{"bias": "all", "parallel_block": false, "beta2": 0.98}
Each number is 128 + 24 x the weight over its row's rms, rounded and kept within 0 to 255. Layers, rows and columns count from 0. Numbers have three digits each. The size before them is the row's rms in percent of the matrix's.

# layer 5 attention query, 128x128, rms 0.215, rows 74-127, columns 0-127
094:139127107146144159111119098101135123113150127147127143143128149132137116142126133135153103121096152187148093133171130095116134149110068090168085128140126124156115089160137131096062136118133120139133111109140076135115113129124156086176143129103098169147139148133103122150130164128141101175163101174112135121114076151133093111152102142101121115117125107109174140108109108128154092125121
098:143122137134152148166124132115128120125165100102127117075115125059132157131140150081096123119132123114116158159188095106118117079099093150084105101116101113145143128108133113101127131100136100151131136141075141098136140084092140146133156159108157116138111145106124141145124131133091164144143151135157097149136147138083151139132130113105096139131133164156110119158171120149172127092165
114:101087053151150154136143141129151121095143112104124123152134049132133085114091108161135125162130135138159165123111128137125130171154136097106147134146138097119148173118124146137099143145106082138139127152107149177100130122161116131120149088146146160141121101153115121143131131105128152094125109142154110152111170086160147133171119101117095106125115111073130147144140127152136109106147
097:081108171096103103147099127171127161168113147141111077078111133150126138135157112167112129124100160136156098114143131104092095111133164154105129096148113146132172119088119106118141140090114165155109134138083124148119133098139102188135155137129147137159106127147149130118091125113113112154091089134138105135126086143117157149133095094104117118125108121139104119160131127161123172152146
123:149179145101169117096120151143131126093136160142110106080137136131158137146147097112130123127115110140123128124113104131135120114167160101160119117057148144147131112120119160178113139127177136161100117113149145129141168105178128142121119132128141134159124135102108136086153177117113121133099158086114106153161141128095092088114114117153163128090103080138089147129134073138118107127121
084:135151099131134140108116098126100109121131115109124122081147114122149154091155122160140089111136097105130137078163129140141068112100116156137125107136127117144160125149088107118134156103119143125112119143141140147127120139136114143069096134138140136117126124130118153148154145144087100095146118105094088142133142128078063156175073065152128097142120130160076142125165143090124129123131
101:146083100133111180124067115109168121168109106145107165134080092128145067166095165133162091157120144157115145076133141124119082139117139141132105146122138116161129120155127151125144094142154150134127120124114149146108145096160136148125120109134140153150112140155150150097102147132151125135119091149138156124134112146142110148111093158115112138110107082107131150091159154103141158116171
128:118132140142150128115126144149104131122101109154132147135105107187147117128148160153151083101145124105135120073117114132142150107112130153172123085149157159109129113129145162129152145151137132114110127109115102100112146173137140176089165114132160136136170146120149185154145111129131111145151117123166170143137132117096101100076083157129143142166143093145117129083170098109114148122090
113:122127140149147086180159141101119203153142145050131192104152147104089120129129100104144105142129125187106105140131130131148115120152147130126136136106135123137127111160105106164139112111132127158132097123114123161155111138155106097095113098115112149117140117113117110107160125154119124114098169142111150142131095135145135158135113148188158101121102143131128106187119126086135125120129
108:103142091132166132125098146118115113117111116156132189090132148158112117099146117111176145091155116154161123117160141153136097148146119071159146088129148090146116114139122150120107124126125169131119141152115070126164123145115096122125113138117127120117118157172118092140120130159145089152158144090131104110099117136135142072145129080116129144123153140122179114142163184087140121116135
092:096101161140107091102127134125149145094135125109139114133142131133172139131095089158132082083081150103083113102099110122149117141104105152115119176101125108084157160120126130114125139124114178140116115119155164127169134145130096129112167146139143088167112130127126146158142154136117132105143177108143159190113104151123120113153157164131165125125150118165135108101117118139117146184122
095:101133132152116156135148113152102123085101120143112107129143073110130103098126143126143114145136098143150106098126118138127165162092104132180117106128149154072153149106139162096122133135148140199130128190112120138100113134149159153155141105144110116183130118156104120134137159153120125127106165105159113150127137124126092146155068141166112107131088143130159128121112104171109150104118
120:137143127129124123149113151079134091105124103178082140137114109094107149129102087136106131135116129121127114091100152104110127108160136117133139119119143121140120137124187136105072124132125106179163132184109129141153136190097115138137103156177077105102149119133139114117164110110115087159152097128097143119092108157172132119100115126130103095111134123104139153104163160150140130150121
096:164125145160123145114107124081132097110220102108095108119165148162170114111132146120089171134115116156143155113145164117114124120132122153110111088121115103164098145121127127118117155111121114078123085146104116158143078150114140125133130137109102125131137151107133149124139097138115165154117137113068135135160175174136091106139098124123122167142128100109141131113110133130164115146152
113:114116121143122106116171109101127135133156134082168163122126154126109156167124153119130158130161082152159116109135131147177141119147140107084162183158134126105108148126124103159116107144140123135127132096082164116121145142126190112116056119135135156137105118120117099108107121128121139140131130142103128166133094135136105153149171129100107114119142169127205155165121140130137115152147
107:144113109120118144096137112107128135114138148138112118098148162122103190087126144146081165091124165133136143112144161115145117130054130111143111138154112141126082128151157154087141162118122151141098131155131098134110110138131127105130091150141162151142156134103088125106081108110125172158146092101093153146100143117109125078140121104139176111126115171110123159128129127084104143140154
094:107170134119099105137110160140162117096110135155139143134113115148131109147127119098155144145167123125140159139154090119121141122108143128140112104113131125165176154091120082108139090100137155137126168105173128111136179102125135149133175133174135128149119162170159167112124148114161119132156107093151099129105082123102093186110105121098126121104148110123066124144135145158124111108101
086:151144140138112102123125119151119042068131139081106141113161139172127118094143124119113138112128159106122170132119134162153168149153098117151141170126162155115115123080107121130178141125154149095156153126171089080127128118146132124134133154142098193120128145181128104108130144165129156153136135106121128088120128131135112122145111111128142116119139122094152133111144135102111096102114
088:111153159124196127108106109119122089150104122129107133065106115147107137153102149120087149149112123125127129121150102121122118131142111082126124185142124190120097110120120129150160178126162100140137156128144119112145148109136120075073102113143133110152106128129138095163164135133106179094098140156137125126120145119138142147164135157141139144125161128151097138126128157190098127113143
096:117149110167126150139135107138153153138080095103117124139160098137166167100150110132135157149139145119101082092138118116100136194107144120178122096146140086120167121131113165114098106071111103118142154116111159166094112111120161190174128136142141133168113101119166127119112149144148153125127132150135103138123117119104115142159107114167096117127089158143129129119112093119137144142150
115:165118119137166111135120135105126126140141123122135117188121140126112085150142141087135096151108118118082128129121117111112139168114156162120143083134135136175142165128154130147114141110127156184134141141104140152153132152142128130107161114086098125124134120143147142108115092069164134094085120147146136149165097109125132109127092152122091134073099127150181129160148115065126159106131
099:141139139084099154146155106127140111130139086152112099119117151158118145114106170142090155122099152151122129117132120127136160095161083115128155124086145133125108110155167157122094112090189133157134121138121098129120124152125116147169102129129145164117151139167142140099132107100084132175189159156174129118137130149130097112089140123174124136103138093172102122105098138113131106136115
095:173151081164131087119086113091157106141104157165137149103136104147131107151151146106140148144167146137140122120099141122144102149119113161142121145128072128107098122189121145138140129160125155112128076098175125100119113104163114103079133139121088103140123112132154113171090156121109104115155095102099106111115139132148160093123128135143140126156118158139110154088161134144160115118140
098:126121120172134156130126135109138127121077143079139114130155132124133151068113124092150140109155121176170166135111112102124128122154138074107102139139150142129076131162158123124135110121148145123087128130093142120112131167123169124163128152127118177104136149154114129100096173134091149124115119155101107119092154124140084146121140105142113111110111115073177116121117131124136063111145
103:149086136144124113115108102107155134115100124096122152139113132121116126135130159089115120117102132092052111134098137097157151149060108176132126148130128148080104144125097119110138125115130126128125147114130168177175136111117151103140159159100132122124158134076116106110114123117124140139135188089105158138146109163135118145122163143144139081155146150156107191145123117121101131133129
092:116127111097137162155119136143119150139085111159135140120111092090169156086105187132129170153127123125118146125147115114104082109170121099154157108139131091096138127169108132095130115123156096134125190130136129108095110117129115137143086160137138145125116133111194129124121148120157119141127163069108103126118127111116139137102142122123113141197128145119095134126179136160136116085128
089:112129107134093148158149148121118123155160163134148143152149138141155118122129125085097130132105147170142077100103127127125099138156164106139145110121101101128138117085168123081133107107124133101170141121143143186142101123096123085160161095170142107143127104119151194061089098151143142140122149117136126098138110139176099108124107122144127107100109138147164125115120121157138116103135
109:118115136145087140103136165116129162123143133081133131129148121138132145081156139127127156094169093097139134055098135166116138137138119113124124131137117132150069086097136127113156157092130090116162142131093130127169160126120188149165108104151148125141083126124148146145133122133147111124148108112129128173112160123151121139162136062098116111142145142105138122151145133151169104091141
082:142134139125121103115112124110125144113141123124162137114139141106135145104118120104180111137114115076087172130124118145124106138137105100160110105122147126112116177114117102104139139138062124095141109142097101148137130162114154169129120150140133152112102098155106072158118160137147134154097098119057134142104145167150145123184162108134073133123124145073107119131151100124092142118151
101:120136134121116118136154127111160127183147171089124140113137094164169137151176076121149136176141146134116076134169115114135134101113146132142122141117131123176154113111113130142126124080113136135128163148107074127115110109122112150137136109183103131164091111123116106111070116100147108132108139131170153096128128174114132145149075097108113139124112136088158146134151149142102152138112
098:153136144130127120124128148150112125090120101088172151123144088136143085160048103155152111142098129139129106118171092155076110135138091135120144154152121112131092146115107130121117165147156141152151117140121114083155153099162111080115146132137121151163136102138102127129129125103109131118113147137203173167153167135131141162123126142117138171119138150169113110134107122144120127115142
111:135117123130136099134135170109132127120122136170162136098104128159135099148118071148104094109082138126139117142109131119155108108121162094114134130167146156140106130115140137068133134157109192133125117171119100105163096128176099119122145109137138088110108093197095149180120153134139105124163120119152129173080142108126142124147154145134109110100114105125123115121098144096110118115109
111:145171124120117097127106139121149167139127121163095116106102128113142126126115129159147166116127162123100101156140125133181124107139113076156147092068118102166118086112124124146159108078154112138087088106146118089145150095145150174114133154097141112138107123140131093114151178170119110121099152127155122118115134131129162117131172127154107116172126118170106120103098113165144140133123
101:166150138114099132125159124161139123101109124123165146130123172069138096125124165101156140135161120049083164154145139164113154121118092156064115122149128111124136110135106125146133079130130111113133105166158150136129154120141108097090128139154122140107108092086145143098117130133125120126161136144106089095171139121129159153120184157143131126126079125144136147126157135114124143125136
098:124121138083133153118124153155088145106124134102123094165130174112129139058159148098096111160173101108131119163102122163103147120162116145143164151080121130094124150119108160140132144135129125120083153113128142122154116205108177115105157144107121121136142140151149126086165132110106140120154166087109143102133144127127113121124149159109137124146120095106162128120165088130140136109122
096:135155142119077157109135153159131079164106176121117126123151145148170125111176078144116116121128166118116084091137157112180154123117129121156135130102134152173142124098105110137121144088124137108146112139151130075135109158118117159113149166127084150073094147136143121105140142143130114126109118141139121073132104148115131131169107084136133074120147108122115124086117126120147116141105
090:098147101148139118121151150125119154133121120084115127111104132127132116120132134139183120122178100105168144108147083119135157147165114091085178165113186083122123125137097136137118177106139126100103120140134135085136128110141092140064143138095112106110126140131099075155094104142136079130089115123121124116105154103165146134153133119098127128115130129108148127131174142141116132109087
096:111111142123101096095139067098111116134098098124151124135124193152149074113121174170154099134145131155152146114122131157128130196144144142132114140143140125092173142143127151117130104126128194177122119092107135122118123133143108126126109119131124115139116139171135151136097152125170131165135143144064123116104121132147098134101133153115133152085156125128119086175124157106119119123127
123:130126080144178090109126131077147130166140130102112142164093135125096066151071106132123150131103124145157093173137162110174107156104123148092139151181117114161129124169107141097108088126102149106129088137136144137106104107124114111115108112138097119153122077145110119125136102128146124137129144128108128111086112118165101164169143122129119124117100115109156120147137128110119123161091
114:111126106120128184113148103113153099125164103108119146141126134129082126132092104142116155162148124110165149123193137117112149096127113136113130140110103075177114157089116142108143129125150108138108124149112133092107123120144127117129147146092127132126140138184115138100086104098126113128093155163155158137134133113092154112154181152105123152137132138177117135145138130082121155131203
096:149115127117096139153098103127124120154165131154105104132106140116111129146088149094076128111101149116124157142107136123106107094147142156062190123121110128139140163132136121086126113112139120104115109114156183112146153119138104102138132118170131129110155103118126188060108098151139130121149133095141163126127125127122109118192135143135129135093125132128105152165129134140167145135066
107:081112130104143111163153126114118155101131117151135121135123169153140163121151136146146117103112148129149151117114144149120162067163146063136121111071131135090119099080140141108130136106151108144125174136101075142121114128141122147130188134168165124127106147132150128127145131098108124129169133111163159109134146151143066098083107115117128134151162116112086121107131109140156134121154
094:148112091137092137161166115130122164116160091137175116150120115102142124091109116128123091112126158141082112182148110150111166140159110157117123161108157104124131103098110160118084159119142147128066157135147120128180118129105105081158135127129124130092120122122111119108139101097098085139116126126094134134130133131148137121097196171137144163116142090107121139151108137159137119123147
090:102097118117136160137125168146129109143134126130118111099125124095199109147076125084117125139067124172119115150114112123117119142155130131134118136096120124138139123130143106178137138157129116133113169119130169126127141108122142125137130132154128125151163138096134105189108155155153127134114140078148126149150138129142088144111116132152158179155046113092102134098101112131141134174162
119:119075107118139136175129131144131161107105115169133110103107107104130140124150117104100112086124122130075143115112114138093131104132160160133091132145099175119145108110147095147159119143134131149074126105108105112133145114117137130123139145110120108091177109099162113085147131094128120133160125139180088126193128107103124107067123147133131164142091087174118142136135129148143142115143
096:117117131104124123114134099140127106033151157140145085107156102147138164101159141087098114117111104133130106145164116129125116117132129104115120148144121160122140165106128132107139149166107113067136106117114113133138135148128126081136129101140130131163158105149100113172146136137102137153144138106121121155167132100180131159148177105135109132131124153107146123166079159192131119141146
113:102175113142109144137109110115162078145176079177108137155095143153126105125113131135116115139106159135148131133158135165091106158117095111106126077135146128137132134127146157101075148097123107096153128148155126161139136167143133132120158085107161124176142108171148158192165103122133116120148131153130124101124133099154135109163109124121089144104149133105100103115116154137116129149107
091:136150152134097128149128119113132178099108134146151133143158149185145156107124087124134142147138129135131132105112108118105131110145136104166085154077121139133104115153155164131133111086156110153098134105156121116165122133095162186154122194149084147118130113131140131123110162121130109108149165146157141124124123144151083159162136158109136144124159150133110131087156094180131084142114
108:095114131129132101122120115114159114156147134059091131118115124156084087093130091140121147146126148162160101086168162114144107133095135114136122125103113149183133166132116130106136125112104131095149092128097119131115123088110110145118120084146141143113141153156110118161117096130148140164098148142140126120119140121175141150169120100152083096144084156104140127146090122140159095171157
083:134133144141137090139132120121114119131096133173173121127130161085141153118171143066136122106163096163127123127138124110115116115146152149166120116115157122097129144149125124164124159109125103159138134088148083110121127182143180146098071149137095150113134114108111112129145130148137167091112159129107148141140173143072111147113092107137162160148126134174097119115125142116140123079139
102:165120154120123141070133146156109121063130152121127119114129136124133131185116201116111160080121102115137134134152122132130130097140100108126123136175130110133143113097119092134132167099116137143125137108132118168104154124133125113096089148110146082109126185099118188135137102116125171127119105082061101143132125132137093168128122136122120122098148130114123132136170107112121141143117
109:110095135116140107141116158130139118167166118132088089164071122155096131128098139164141127189105171143142110166167123143119094187118168110143147129150107130112156141130151104118103101134132150132081131157120137141129143126151108134150109077120090125146129107145113137111130120136140088103137105156140129133108116127116142101102101172132102145113152091093133103156069159114093116125142
102:201121136131121118136100175111127111132107202126074127125150162111129169112128121134109121120124163114119130096167110122152150113115099102168139145120122143089138114156122092111117128170161132126090129150181127105116134116089115117100118194119119110126148127128110107110113157150115099124111104131104159111113125152105132108157114123155141116112148092110096137130152100157125172181141
096:096120119126133101136145100138089142142149124164114073117159157136150103102116165162172129120157142130134119108130123138134060117171147138145143116093136103159125120085150119172129125115134073145116133088114132115116140153101139135144116144152126135135110116127135125128131059134136097131140099113136126158129155164140083112079133123112183105174093128130088120130169154170140091134125
# layer 5 attention key, 128x128, rms 0.22, rows 74-127, columns 0-127
090:151163121114150088130153130088084129095106127146106140113155117089135127130158133127167149074126116153126061153149133112175128144150139083179162157162118127111096109128138167098125186137103136112170135117140106148153133101142109119116139139123115146124155135164132071150149181144146117110127134149140143116133131157122117125120160135156090134133135125146132153114154144100144095091163
118:120111112094154130174108124132122121116139097091154114088114159099112145081162139110082177160087122086144174126121117155117083107154132170128132106109118143139142144088166100128134127131106106115115149156131147137122156141132122143123139133128167135111139127117134144136119133152114085118176152124080076095131111140145119118118139131105116129130177119165139125152184097110138101070140
091:118120117126097096117086120127112137110080119131089092109097107132110106079112102132156131106166128126089086163110129131150090143148134144104119141088136109122147136151144139145088123110181112136084118148162122116128120118129120103135135155128126138145111099163129120150114128161112149091139146107095119136159132104137092112179119115128123132091065138100136127089099102149068165139077
099:171140144090144128162142127145149149184167104139124130113120140155097151140129093108123149156157162099132117137149145131125103114090155099088087113125108154126174091157147124106114079098140122147139147172100127107144087108124113121142132134168146089170091140113156128120105087109103148123157094135128098151116114146124118179123096158101140134118127123142110101127144084144136145075120
100:117140122084170134123133180119156168180192120142138157097138143147112110118127128148141105108100143122178083129126136123127104123146110135130144128090094141149118117151133143122144133161141143165126139151113147111132131134105151140138133093164115167155175124134092135128124101161117095160133137092165146172137108103127077134144125150159121080148097097139090134096115168116141154114167
117:141146123129137135144128106116139155116123143107155173139103120148141137135114114132134168106116127102102110138118136133146112111094164077115151073118123148094154099114098074174072124104117084146154156111124125149148111133153125165086094146111116146131140142114139116100162182079121133120135146092131126096152116130111070157155142125125099139138132165142154160109167080111163126148124
118:101116127123090151126114118101120119130081151165136142115151062119094151134201132139137106177101148132158180113137093103121158117130090117159108140118134134142113163082137142116174144103098116106126126143125123130106132121138122128154106127111140140133135156167147135126173145159130153121128123149094090159099154144178177122164098134148135109129111097139143122134126092154119089086136
103:109099156106149127121115100106083155117091111165091161155116106144134090143143122138122131129133095069118129102121127104157149119093110145179133127109149142114171129157098139123134112131126161119110139143133131125142138117106118101134088120127133131118189128147133137148137110147109153123126177108078148104183169111102191140143122124156149126182107108136136088164114071114112137138126
146:122110056143147146132117106133125136131110124078155098107163106148141120124121129161115083138127141089133185107109113133122147167170085093104154094134122150172106132135126118137132130127121104135127139166104097154120095161136112089146167120176138141084150128117104152147098099170092143122112144152144104144132112162114149139157125085141107089126132113077116129124122136141100134160158
100:142099129112142150150149078145138077136122116145098141085102127134142120128093087133118117134118104145162088091122141133155102090122156123154099100112110116152136084133128102099093117136135082136130124123135116088123107157131069121094127126128126123093128085164132093128148122164181111134149108117129119156135061139095145140112117095080093157134119155124151150163104118114138093122111
109:081136150151181104081096133122111170119135127127107160151121157137136121103139172116117113122147131119098136111095131088141133112131108116194164114084157130119149122130148123185148119097087140177106096108117132100148152122143123155155094150141149145154154148157125166152143151073115128130170117124074099140120128136151111095149116129125122084129138118157123156116148125098117102134123
101:136161097100109106135153121139117145138131151113143129131124094138108101078111119133103114121164132134155115126139152154144136152154132151128131113114088121115116166121139175139073163116138099113138133157123129154108054093129160092114137102113125178175143099110091124137135105164173133109141132105132136142125112136124114134134101131132091107127090125091158162127093159097199160127086
103:109133139086127148098091115148120107097126130111094086136113103073071073120117086121119166084105086166151089101143083103135115148164126159144152089118136136119152139140144115174142137125133109105159134108099131155139091093146085142117121147120117139113140111128153131122167124141114125181125129135169123109110129099102137115145123086112142165123139130104143133165107122138157160114109
099:138134131092120121152129100123144142128176148103105143136179162091125146146173147129050134083074104118164131146158105158158092149135128116157123141158109122145106117125087115157111164127076143125138134092105151150142158141137162121123115112142146105088129127132128165120135139145133110129104137094103124140156170138099091132134139164073101120132122112123117080130149112113133092139122
117:119119146141091195138172098099146139105156141116134080124082141118140122152126131085083130137071132102174140117148089141132163135103144165138118143124154102127154140154129130131144135116103113073119122146132178144123123120125145127154103126130129123135129088083128119124082074138128114131104149149142126148138131130123143122128128127114116164127118112122144125225104119099145103089136
111:117128129112144123102138134124112137116150122115140122074153138092118159142151132119092174090119154149175128097156141116161106127139149113133158131168115168119023123100188119111110137147127114169135126097123128131108124134125078118116091140138151132144163125109076124127124143142148147127118122107124095172098098148112161108149129127159126113138147160116171125109082147112123121147109
101:089149126156105153150100160142130135164142122144106120154092153186117154110121128146161116127151173067107149098108122118122087083154110107089082183154100157143180149096149085106162079123127118100121163158120116124113134107118117137106148129155128135129103138114150138142155143117150152119158151112134103114118127122143142156089093130141138145144119119136092144118166136155115108157132
090:178151096151120145133144101121129092098120113116130157118125164174117163071129155122151137112141148111099142127169178152100142123129121147113123142174135106115128126106114102066160105133094121119142123106112119102101144110113147091111128117162126141110107121123102142129174147184181109118132119099087141130124130151123091121126172109118117125101160141116116181095112165121094142143096
111:128128139146172130097107142129138110123113115092159129108123116189154119141119104151109132153081121102128183114149153188110121126076109141098093142129149126139094143115127091113114103157152096115111103132126167146062155140105167123113116160168110123139087146133136147167125115151116147102140169128120159155125105122159126139171142130155121117104121144119111159124097147171102142102159
106:115165124143085096119086150141136175138092134116109104101142116086122168120105152155106150122150120126130086086140136132151129133165131130150205124148142106150144141093131173137131106117144120123158151144125113111168149134095124156130077127132131131164155133131115116090123138129100123115109135130123133107129136094121133133161094153124068126076155103137118099114149085087077102107127
094:144124126087147111160134160101114136146137134157126151127120156117145136082136142114153088135099131129134187122087122087087100124141115131116093098125114112137124132120133143093094119115169204175116161112185122111141098146093114147120148117084115087137140156117117107089103134151111107137127088144123126143104119144147096118105087140154145124084115125141139066125147123106109147143101
100:139137123106124149112134153072163117111120128102132146138166137104145134132139141104112094099122156129133083117126111135102120127116119147122101120154147126139137081157130174096149118102094180171191091097116116115187158151116122133186112175123143122134113143127115167077127094081133115172109140116144119169103173129123113137125133131122104142091134149161139103111139130109128131164119
083:112133133132085160122114110151099132088129138164129111172147070110177090135169102150154140118111122119148154138124127130112133127163095155140143124160132150120059132173124134095132144152114181128114115102177092110147163122097116124131094112122122107138094136108136104125136132138143085178159135195141117152113150143150098116116147117170105155117110128154128120090133132148114114139126
092:208161117081107148100136154099119146137110117142113103115128153159136172087133143136154127144174130111117144129147125150097128170165131120134148144123141114133130147169130159119182136108107160135098092144181106113191152131103105095132136150137118147112133144127110102097094115115162132127092115110148116141088124156136092118167120112191121130131129118127151094144160120138115137129150
099:089162134152113088122117100104096177142111139149103151171103112078140143109150193129150152076099128118142157131106145098132129124118105141145119169137149115114089099108168117135154144113153165133107151105142162140168125137139095164147107143101121125115118120123122081145119123137129175115108156121101088196170105135154128153125143132125126094127155110121101149146106124124102112144134
104:102156133131121153176083176143130135163131144080120092098150094099130110140121129143135151174136161125169069151179127159138094137134117143147174135139102128152151113115147145136104133138127139107129139111113145085170142134130104118164122110144116163161164123150106110107137122138090126133099143117173150123163124095112127167198143097124094137112114147122099131105128114145099138121114
105:130120149119110152119147116149128092118163112128128117163103103141097142146147099111094107126099126146177099116135102127137130151156158168133134102121104102141129119079133169078113130112120099138154138125139169168098121104172144107136189134140123081130125052143115165085112139115142137094093126148146137126077158125145163153141107102141143132128093118095127103169115146141135105135140
096:159131155139104143099159090112144143118111115130137125162101126140145125119091154123138126121119144102157116120113098140149107174090166176142106139118151108116127126093112155094153124120113106134115103150164152134119150097161136124132139122155109101096098134105126103143116149116145148088077156137112123156140147110139181159186152140140091116114104152120143107189137113100132108121210
109:138132131130147127075087145122134146177136100102144122105128116183122129084121127134132141141102139139123118149142151124149128151098123138174190122129141137109131164127130090106158113117102133154102116162133154098134140081133135121101068109178085130148109151134118130164173171159156127125150102099116150151112121118151135148206153115112130093112159147109122148112134131130091138114127
101:126134127079125136154103138130121137122126099142132107100097132149144163132128097130152090115090120118165180085144137162130111110136164145139146128166108149126126156079148121150161112118132095137106101177099148123088108144178137135143111113159118083091091109139170150086097114116148087097135101152182149132115115135116139139095094158155146137123117143115104165120100118105110094119130
100:193122119117174151107135169142147132140116152118142136128148075136167128155114141158112124139113167150114095113162111154105119147092128159164126118106101141090121126118126103129109153151123166120088116133121144122109138094146163087131167110134119093123095080126126117129128115086134118141104151137130145203144164145095176115121153113121146120111116166111106157155145147103107169128159
109:153080109167173132101135170082115094112137116127157144105115129166119093102167112128137100092150162147142124144106137114118114089118162080144121116153131176113126115096139125103115132162126143132120116152115091097112106131115189117134108130125152115146137094132108134149132168107130153181173105144144095157095116123127147093118116094149168093154092151141130113122095125118167137138129
117:079163095159130157123094136119141142201148121108136154098144090125140105142122115192125075116134136126155087163122158141129114124149105124136145128148095150126124102128123139092146100100098128162102087181145139086146116132108114136133095101113113149142134074140108141155120132092152127112086118121177142140134144115142122110127132132123117092135139134111094165115092118163120131176130
105:099109129139103110136126152129100127105130128143128128141151132089136117140119145108089167124117137043132123130132132115113169145139126160103143190109159149117120121144152168117144094131123178093120163124133137108124149109131119090087160100163124125139122154087115111154090109126108114173112123125122128086121175113149170124124162116110122148122197092164130136137149176096135120120125
109:122104090115133117150126127148112113140161116130107079143151141123119119118123130112130162174141132128097135150108127125122122146149125125129132126091131158092166127169132097143108074081136139143131137151177155065166142150128077082100163177092091092104158132167126119111146131129132168107128140067123157127149106121138115158110127149150154145135138142113140075147142104152104120140103
105:095141122147148127168144115142139123136128128144144134100143182159109114104100173135143109135163096101074108137113161108122116102140139123103127171111146149110157148114125130125155075100143124137161137148159123098166095137132131165114147161129129133116141172100089136151142190128183129185113145128093167114138122133134081137075108150132117145083106148131138136132127129089149120137123
090:123124147150147134185146152153166134128098128104122167113093107138142172105134098144156088161149119123122154101082138101127170149109124116099138146097151131139189127128152139170111127102125132120126137113135121094082129179178149157099131119109116172133122136169157128146144135112158109161129101128117143101126127101140096089134129137102137136118110081122183176099133155138114131144106
115:147138138153127134093132109141126110118137112095126141114093140125088111152155120108106105144132143149103111138146166178138140098128171163113154087076128113131153108101138125121109117141129145128116123118064171168090169145121178172063144137116142115148134150135112131098124102139141103107165098124147166103110106108092099105134083097103105114148120127151113136123145168110125109090151
093:114101114201112114116151120132149118093135104105119129099142159137146116111117093108169120065131149133127101113093155081144142147106136152064154132112115167135113120187142082156108141117128122126144114116127153083135145181105160089123135160145107117138113105114129148167148117152109130133141107123158116179106115122118092151090107101130126130129149120119109116110142125135122099180111
113:099094139151159119094113107128117117087130119144117162144116122113112136115153146149143133126140122155113142063128138159187143186122141163148131134117130118127106163108106162145109124117141122144068070102134105097103144143147083130105130144165156069099113117160131149116106110101132115095117088164123074125148137148140151112140102151151113131136151090120148127113120115084102098124133
104:077066130120129124130106108134119164139133092118132127124154118112118131150159127117137109148095123118150103161092132091145104110108131198089162134111104143146132163126119100134154137091153104151126138123122178119135154171164130147095182086147113141150143116144124158168145140140118127128133181124071114139157135134115161117119128117147133085159130078131120122131127119191145127143133
112:129139105076088163121113153096122143093131088164127109139160130122132158125139101093130113112118139144150159092124099121126143103130150152198129087150132140109185139089163130165138116137122110127120121121137082117115130163146136117158106152143154110107132170153170161112149140108144140118181098131079101090138145140149141145137120140146145134159116118205148128135156119113123130109123
108:126083099137160101143123112149133148094099131087188164107082153127136148118149134142105098126095139110082136129073095129085109111117123102139106130150152145124156116064122122108094097144128133167156140151157121142123136129130133132099158142110133151109137157118118126101126167109157120136136135168153097096129148109150063126123161158131134152110145130111140142155135154069150111107132
106:127122100151125148113150192103109136149148138157146173138136140130171152142123131121143091169128148153127132114167111187157085135103129066153097158131113100118109118140157149133087131118132105159117063106117136114122105111122123125183153108182134118162110130115153118144147112121129135161130093109144120158099138156134154152127102172148100156113099135137165133164130131144137098116131
109:110110134094120114134106084174126124144072118124111108107124088097101097171141129161127133098110149127173095143127132112101179099148151143142112111181113115119123116106125100129163144134131149133126149126112116110142159133109121141100163131121141143106141131173160133099092084119106135137134126155113103117144105156114135143134169084109137124124122116143089070089131166165118188169136
100:133127118104161137100155135145125118109131134118113132128123136180152129080137103127096140116083114138100128114146151154086142135146140073155149105131085176106134112105112140086090112131102149117134161167141164128129147098151155152163118103131155112130153073125110139158181134113148104157132117124153150075176152165132109139132156152126127149127096149163138140144089142078127116114144
091:098116162133158126161127153143122101114153112162126156109082162157162137097128117112135117156098136143144124108095093118109100117127127079137091157104118118100130122073113108078121100131101143137140189133144107123101136112114155149102107131133109117161133145145109125124131168124101141152195120108102165100154127051116132117140152146103135129110123138141103105119154170126127108093158
112:139157135112096095090089137113114171161125109152110088128152131148095134094135144162153133124143151119106111133149133114125136105146119113132165150154124136121101148181145166142166106100087133094139112132141096091148150109085100125110102171134126166137103152157121122139176148109146135142111121099129113128085118163148096110108126127180100115133145107138140125055157131137092094125105
133:152141152146110140141115108164165139161121113146119138109092146167117136062111100168129129137140138112096135143168141164135079116123131084087131123122104140147135088123141130115125125158119137129101086133122102095120152109103108158172106107147124100099098117137116113129161086146142126111129133090189144150128146156150148130131142148138150167169125168142167135089085110144103093158144
079:155155119123155143109164151141134102146136184148104123150202128137120130143124142124133115168156165147111098063180148118118097145088133133104116125088105143132086132154118117133120138128127146158145116098155103137142117114137117139147108130134139121113121150120137147115159109143132132161111147112125150162096083165125137173141076130131085154081056130155127104103149099118132135119128
127:132167138157152158127113101124172101127118137067145127109134126148136131158123135112102147095103157103178125129136111138172182127088150122121110136138125141154136140125114099145082104130159107117147091098110160167123157118137116113064160144137128083143140170148162117156138113117117133109091113109094103124113127131141148191174143108111130128134134149134106123134160147123099165173111
100:137112118094171152170110134132125132182159116138138120145127154162142136152146089115115132137111126126089136156141118167146093154131137127160116122150079144125147155099116094101132114150163141123084134174139157135098133114107141153114147105072102091144139124088123115080065118155091105095117122164164139116155140095143104131104091131139167120142149141093094119144114116105157139110129
091:122136115144141152115139146134079145143170104082091162132123128144136108140113090131130145113132098142112166140130132145143094147051128111139159127138109125088140130147114112147133073108145089123181142096154124109139144135127161100140133099147075100137126163128126098144132163105152113168128143132065160142142166167116099129145132119174117127154107105085154132135104133125120111111160
106:120091173114156146146101104193170120126164114137175130154082140125107091132108107127103146188099141132160116169168132093095095123151141185153137134118120139154109136091134125128148148145113118156135121143146147142073144111127132151124148087159124139179144124131093138156133122115090103127140138131120151112143086155112107144189141151117111136108119128125123145132145154117131164131145
# layer 5 attention value, 128x128, rms 0.22, rows 64, columns 0-127
061:120181149098158114150115121107148123159158094142119140141139159138171113170138127110179111143123088172155106095148091124104135131119196133093149101127122157145137136113136145146147142132116146132110102119136158119097144150086128093161148159154133124132133140149146124132143114137156114127135134108132089143115133155137156111151152175080184111092131162104071111116126121146141124172098